config.yaml
num_hidden_layers: 14
hidden_size: 128
num_attention_heads: 4
num_key_value_heads: 4
head_dim: 32
intermediate_size: 512
vocab_size: 1024
hidden_act: "geglu"
norm: "rmsnorm"
norm_place: "pre"
norm_eps: 1e-05
positions: "rope"
rope_theta: 1090.0
rope_fraction: 1.0
qk_norm: false
attn_scale: 0.177
bias: "none"
tie_word_embeddings: true
parallel_block: false
init: "uniform"
init_std_qkv: 0.0445
init_std_o: 0.0
init_std_up: 0.0445
init_std_down: 0.0
optimizer: "soap_variant"
learning_rate: 0.00468
beta1: 0.95
beta2: 0.98
weight_decay: 0.16
lr_head: 0.00791
max_grad_norm: 0.5
warmup_steps: 200
schedule: "wsd"
decay_fraction: 0.92
decay_shape: "linear"
final_lr_fraction: 0.0
batch_tokens: [32768, 65536, 98304]
max_seq_len: 1024
doc_mask: false
z_loss: 1e-05
train_tokens: 273900000
max_steps: 4561
dataset: "wikipedia_en"
Each number is 128 + 24 x the weight over its row's rms, rounded and kept within 0 to 255. Layers, rows and columns count from 0. Numbers have three digits each. The size before them is the row's rms in percent of the matrix's.

# layer 3 MLP down (transposed), 512x128, rms 0.106, rows 35-68, columns 0-63
111:135122069118128133112107136097127120127116135114114112136139095110115129103126094109169142140129116148096110093154149128073107122118155170158104135174169121117118132086144132071136126113106155
089:135117113109156087141132123080070158091124155060119128134105149123113084118161161120130128082114076113120094132142110137115094089165146156108094138131117109100094107163112170108100135137135145
109:126166134097183131078107111114148124108127138094163161099116117122146077079151137149108143122095142125129119161165107128148094127113131104126128093143077138159120128136142095089111104122113128
109:146137142145143099148151104186140155133125188115129187097115170134111101078128116117154102125139131119111111149124128080152068084156126124146111121106136145151147138177119137108104105133115138
112:151138100115140134084128124117140164092160125134111152145106092118085081107127090138115121132094089158179136116125120146097091127105107095097131123108117115140124143149143120119140100100121137
097:125166164156110143126132092111124151139131120100165144111155186135105141172128138057120075153141122148125087174107165148139142160120139139141138128139131163093153123096136114176124101099135121
094:121127103131141118168083104117085145108137139136114127112112140117144190108128107124114111150154159133086151106129093144093126125157146136135129164131139143118147126163115118110129137121169157
091:149105117140182114122135112139126131135125147115148109142144162119160084131142146115105154123169136138148098159134092102149138121102111106161101095108111125122175191138133126120117069130167138
100:162118136137098150135118117157112104084114162102117128138153133155102100162144177139082130146141095127142118106127110102115146114112136168121127140124121106152141123134133140146112088096154121
091:096124155111150128133157139111098064107084153154147132154123158152148127109153113120127172138110117156126112133112081134122142126119089116095156145094129081127168142072127131100118092113112107
109:138138156153143132141145152152143186128107147122131108132156169150152110163153099146084143146150137135134126153138128119113175167139066148152125089143120136134085127135097187124142117155129119
105:173119157122137118141121122125135125144132141152082132148151109128191146086095126076092130152105149149101150184112159135132157116144152120138177095139096109113131179147153126150151070160124176
087:130147178097153120137104105158161109126154147123128113124152141112138111115145139082122119173084171097094152125099158142163145143166103098174098106139147151124166114156140114129118150130112150
103:100101113182135089117109111122145155084158144119127138121131091109123110105153140113141134094100159141099118088134164108144115117154124140132174119099152177085133107161090140120101120170134110
096:078113112149099159143126148152140113185115177145114128144132129087078157136119125119141139130124144161107117126143149099175067105121140132131134134131169153141157130130132136182126135155127126
100:122111098138145115089137145124131134107149110123073133120109075128146121136117106108108121121134144122165157135089109130156124125160131183118117123126157108108157129098111151100104151152139141
109:131149103156154103106144127135152161133102133168138137124168102125110178121144142109124170126098092167108143113109117111122134123157167124143174099146124113147129116149111109140129122122127120
093:120159141122121129108159134147151131141127108138166129199156098149168111109099096133155116140143165108106184154139114111137155144091163124112121166145114130121118095141116077134133143140151111
111:093126181143148158124133107074134105159148166147130143127117084138117149147103113145149105118131108101133143140144177163101155147138122136095141132134178128143108131105107153121133135126079124
094:149104174123171142130169083124097098159124132130120098128142053156147092107137123131156141120147123087118075125118133118121133158093157106147130106123107113129137118108121171107133158114145157
101:126150125124124151116104124170177124108133193131132170128133121116137127150123092158140137124111113114148160163175093114132104150066158107082111084167114129141119097133127096142143086151138099
090:140140128136094140111103169085096151154112132108135142141135108123112136111189123098096108088163088127130138119135126122109112129096135144136160112098090138135139141157105076129083142140127088
103:114109108125136166144114120148153118129122144124128117115087151126094114132100104161134102135111115120118185111149155131114106114109184163168139128121152123123152124143148060082123109140149126
083:116090096108101151126119122106150135175128143132077150099132093107071099133156121158104105098145138138177140145189204158137117099158106149128141120137138144097142122131122174103133126086157179
103:096138153120147142149166091136082116153112124162136109131153128131101132136127145157126144148140110109143158122056126120154119123170157161124129108090149087136154162104129140148074132187152136
097:126163123091099142151169125170131065123133144061132109137138144145102132109121101119132146132132133123118123147125134145121134098149138159090119157147134134114148147116106156102130070136103134
093:143117146114063094147127138119115137138147130116161115118119129122116127120111113115133109103115129160160130105098045123138135100135085095090148135114099151145111111116173118117150084190156148
095:145112110156113110110129140136132130170121139135102117190094152152135139094096103100142114116142141121141112088130101088111128145146146134121156164190142086102119132116125168144107120142154113
094:139114119117135103150113135135159101102161155145131084107153128123132144141138136120153118159101153163155145111113185106130152187122121153086147112136133144115172074102109111142128150079144118
100:102111149131128119137096093101136162141170120096139150146085106096118193132152113101181108110142129132132108135135088133139108139163094081137144117157154153147107088149150145124127121160133123
108:134114158085133114095094137113092117111102105131152129147127126138134154119088070145104072138110146126124103125169116143119134139145130131105117120122133105160145133170175162110148119138106096
099:103138110110112111147121140160128137113144150133155149108155171135136111132089112154152137185102159109150120134183156116131129109156140141177104127104161117104089116122144105127143143147145102
098:143106155147128131103071131093125124102145142153141130127142136151154110133152112109101125139160088144146066152110140083128111106140121103140140079147129137119146131115129129137165099115106112
096:163091135180128083146108132131113157090112164127150128080124146111131133090137110150166133119148109104090159120122121133170134145130069139152156138122140161098167148163125105113140137142122129
# layer 3 MLP gate, 512x128, rms 0.117, rows 36-68, columns 0-63
084:118129126158125158189107165169134142143173139166122167161168123133114146094090111167146120181121147129158133126127124132162115096114132124115114113119148123121137118114128093122113106119148111
098:072141135135151115132083136130137089151127123068146133112138137138135109137094102158104125155167117171104154124079169138115144143109116138175185093111156135149103166107103160155134112129142148
104:116124135131117172115162125153177141115148150155137113132099142119142110138120118124133092096109087153112123146150118092132105120121153137140137083096175155180155146147090138092084091131078122
103:166147117146091128136099128112101124192132098117120114082108130128177122093122130104124152109208140115108114128140167132140157124151109136118087138140155147143131099135130103144156125118115121
092:164105099102140089118126117121122092097160143132109110176156157122171141153098134138127106105126134124121106129151112153125105131184128143072120106144126082111115181095129130111167133158133160
099:141132130121144129113149115118127112141116151150147140140139084140114071163140124137098149154154101118147146133118086112154114175151138144152113111125118144157092091146135136076106116121121113
100:123138170149072144159110135164125090131142126166113150093134131142153148158102131169115168143093164128104143086139115179139113167139163160104152178142115145132117098103141095141151128146136137
095:127092099115147127147154123166143122077145127108104139156132135123128089133120118144168159131103121108160111182132169101126116105148143154117141113133162113102120134118133146102138078107165175
107:107085131160129193153155120097152168102163108105129116086113144124132133115130113148091074132127158104123135140128112091100105113121142142147120087095133179129125119135103111107158113128141112
100:106104125123169105146143137106124137118115141103120118153138098101138116122145134149137127126153153117128160102135129102156158081147101111135141100122115128104082110162105164111133142110136155
103:110134127143113117118127107091103110141157115106187123133158128106104092130177134163146091089131093083148113068143094120124106142113137130149097126127111171135127111138164149126098138113125088
091:133123135110111145151068090156127129116139095127118126127141161160111141090118117098157151189107163094113142150111145184172136139162119121116102139102108128129117101138156120125111122149143116
113:091082153160134125144131075110130153119138135128126152160127076099099127136138128110095133061073152095092121126152146111090139100128138095127132115122143132140126137139116118131067129141090146
090:143124124151148117124119148170178113134123148132086073114137139089113141182134122128120137088150104093144121177115129128158146095100120078105131095126171131140135107134165114119157157097147099
099:120122132097112120163142144117133100109097096129142153114129150113130154145089118114082122122154133099121140126108152100134165136093096127094156123136131150098094146140151152144160086138099098
104:131137122087149160115130084132148109121121118155111115143121174147128076143101112080136133141157092135188145127087152135125098138151096084122132127119146137115110171120153099102161114100112128
088:130091108169112095126149110139123108121104168133111134148152104134103112149101092116135148159110122155126136077118124116142094110142114141140114108141145113121130153108106142114146099144104138
108:123110106106145152152143106129134144138106155121151135135105101097130112144136164136130132125144060113136099105118156106108148123140173106117148115100148125131086113121136122169124131142134118
111:131130183134176152111196100106116129164116122173128107137156077131121123113144131138142160120156123117122086138150117127137144145109118119130126111143099102121158141118138127145114165132172128
112:109108147115142094127141088110120137117117107136170112115144122099103137126121148146125153121138125138136114132056129114136127132157083136145161151088134115126177125098148115130076146118145118
097:159157150108098138142121171128107140142135170120139144142115122119106150122189084105085119111152107152128160142135067113171118106108131112147135109123094109111108103139149075122106111155136097
106:139138130131105164145152123107127136084106076105096120143093121114133126117134174139168173139157126104152107150098144136140116125176093141116163140146164169138166120140117157136126141133124106
089:130154122120132155142130186153155125150128124084114162078100098153086149115123134116105142147166133178164127139137147096142135085161166134141139152096125114114144102100161135123141137147141114
099:132163121129129130103076133140101074135075150130127176124130122137147154089115160083094150120123212110138119133123146117118166104120163086142127109117156126111094135161131120123116124141139170
098:146148098102097167186133130099149058117145151129124134110127123173108172111138114126131108164168109087166149153127102138155139129159122110130146136093133123133137129127153118084161085190084126
098:094098105143171141134125120157138155119126144089150138184126112138140136165138143150138128154133123107121123162116169126112118128103165142171115062131151107119160138161126149135084144121072123
099:148121108137083124123206093137150097129094136158118084149120141133143124086104128089152123106147137138112121118155107115149148124155079155122146127169121102134133107122121141152094128132146162
091:106120129137086172165124139117169131147126128116141128137148130112132134161133107119121097136136127114165125155127085087149143120139142082128140111110161136124159121119085125110119146089117121
103:100119174130154135119148110085133123152130143137113164099127146156161123109151122135123117130123119124116103138131129099153165073156141117096149090079153110092119100066129103134120156118149145
094:102105136153134154143161135087114140126117123137149123122114128136110092167106117143129120115101163158096093146140122102159099125128113153083103062125146144113123185113088150144090136104117118
102:084118098102124125139111140157123153110140138101168162098162133159159142138100097138157147168078136147095152130177160166126157109164135131138131128072145112116117142129136117122099101150144097
101:107147128144123133160185105148115138107092151123118147157129121115140109145142128161094092107096131105097098155128131107109129138137117166137117078139133167170090145134124175106140123144108139
107:135141155126124109121128073173120118110123121133102179136150058100130150158117127110148093088130131081159144109127114090139120104147176097190138126133114089136152111158152124126118151142106126
# layer 3 MLP up, 512x128, rms 0.109, rows 36-68, columns 0-63
098:132116125140139133105101124147179106171126098171146117079173117135138147160063105121121146137102163170140140107136138140133156134109112092152164118151173120143159132095133103140145110132144120
098:142092127115171143118102118140102152140130135131161158084142144125065113091144120123133084155147108081159165153135114104129142132122132134143112130161115116125134106160163107120113131117134133
105:145149116132165108083112096105130107113119147143057140123145151142113151116134132136133147119154120122108120141129148130143107092125142125090105166171130149098164183160139134114097088175152122
111:182135121142141119093154164154116160124144118137152133137110133121095123113121116100099156142114104137163143085132125122141114119157123129114106132077126127164146135106144144095145103147116095
092:128125118156120161099148131135126119136129154079121164121134173106101117101149086121126156110144110137115127153114077147181104168163132144128131094133144136107130116103134132137142132114126105
095:090115096128127106105086157166114155098112141085100156125122175156128088132148121137175137102110111104185143102132121108120103111136089150142119130110185160106149158084124135127140188128142096
101:098137102120105184154124120081080156118157117104102142107126089095118149139154147146138088161109105119120132136101161138136126115146135134115141139114143111157112122143098117162146156135119103
095:110160114183079139124113128134095103174091104161156133122150137127052170091132137093121139141204078089137140096104097160153122132130164133131104141103112148135115123141143137119124164117119105
104:146104097126118150152131156167149183155162098106107116117159113129103118149099137143166117122145120126118156172096146103139153149115133113154089155175128166140155095168161102135129104168100153
107:132135164170093147127111131159119108175080113137153141125130158166100141144165128143103111140106139105138130157114104100122112178103078124147126105144159098128131116145167181154115133093090100
103:128170159172141100119120138118134085148110138144133189176136095130116152114154132184116151137129107122113074115110126166096107135116147094125099168116175120139126145123112097113144126143140085
094:138163099101089137136152112112123130123127103154116114139121123158115150160069143186154113091118114128139111147099134144124126083093136152100151148110092115107099145125132137120132080164128124
107:196137135114112137144110116142105095161114115119120114172117125103149119144131152154131120163195092120133142139143133172127091097137127097101075117147091136149088137116160182127142157122089132
093:062139126143133132132126131120099157122132120138118151108156118143141084117151124136089141149117124105118061106145143184134122132128146105165106169092147110114155147126126122153128105092109134
096:125136145126115142138123104116101127136147183085094111133109134143102118109182078120147090135146157111123131119144125158170122101126085174142123142092132130128145129112165172104117094141140109
112:136136100142092140121148163083167118152131136140147097187160131089167122116160133136116112119097154130132127102131089125133144143128118096162137103152130117089147138110134064108130154128113114
093:163108139141141123115184098104138151132165168111107149145148117207099147116101126164154103122122140114144143110093104136148086104166091151139091151143109139100139129106127129091108128113133145
114:110127166142136148145121126087139066140087070130110090127145116160147118131108143103084150111143139115114093146121122103161128129095125146160152108128099118123153178075116156107154175106103130
092:132164125143086134166108133100186164138159128113149167109105142104142140156153132112166093153135118148133135148127141120170098141160147157118117177112119150129130145081164114113123116173130094
102:132124151143149096133151100108111167118171087151132074141140167171120101092113155173128153122106149123084126099107146100118118118172113130120110136110108153083115154116116151133118093151131175
097:125096127131130131131153126128156119125142186155146166136141112122156104166108132136146168098099183120088149146136134149171149145131099105119112115143111124127101166132137164132144101137098173
106:106157158113154107129141123143127156165191115146126109142128134099142114139140131145093129139107112162097120133104119074154139130144130130093106168152074106109117145125122157155127134140136201
087:124153120134121095143126145175099156107150116091163117134074137169177146157116130115132157150181131124137107134110098174115166182146173134102094147138120150145096131121155150150117154157126130
097:092118166153097131145141166177146081120111101095111174138116101106068103168145128090148156166170131160147117118122123104133165126106110131168107166105085146098124139136155105123124135092137158
096:170120136096158124132137135145124175090120121101113142142098107103124143068089133128106124085133132173146159118147092140124125126146118150064088107120094138159099118122104155146104124112153137
086:099107114108147154113102119118171116115115149141144144121136128143137151109194132118159092124100119115121108152116113146146135143136096149140166096080102095120103130123112132122110141102126074
096:160123134154173145112139152132108125126137149159131120092124138171131079166139139115117107095127132178127163129109134078098128128041075095140098091178154118103096134142151185089116150102104164
092:107136098089172111117108125144135145094061127125122102180115127131135092092111147120108156125140098128119150141140126139133138112108116188136110138112097145139141100129076160147097150133124108
106:113128128116139156113114137121140104111137160161120137147139131129128139113130120174149096140132143126132145163134167127097153102105105152119150117157130124102112190101099109107085135121090143
104:164168161103126112100105165141167127142102146119156131184125090142109121087099120125109123133130147122161105098140105124088173130107096129128126159129143090131146155076100102147118077152133076
094:190113117173121142149106132095134111115161110169152121114134144109144129134142115106133136114160136107149076088145123111099136164143141163123115117125131157159173112096141130136101102118149124
097:138123142153102116118127143122104131069122141150119115175108110104126145120128140128160087129147140153173131124123133160107151112156126153143110164147136135107108127087149141125167155111152094
103:126138142139134158104122119126132154153164113157111108149143144133152120125131168085113146154122143155128123135088079117117101091165120120114133106127115146146051129116135091140170118148082096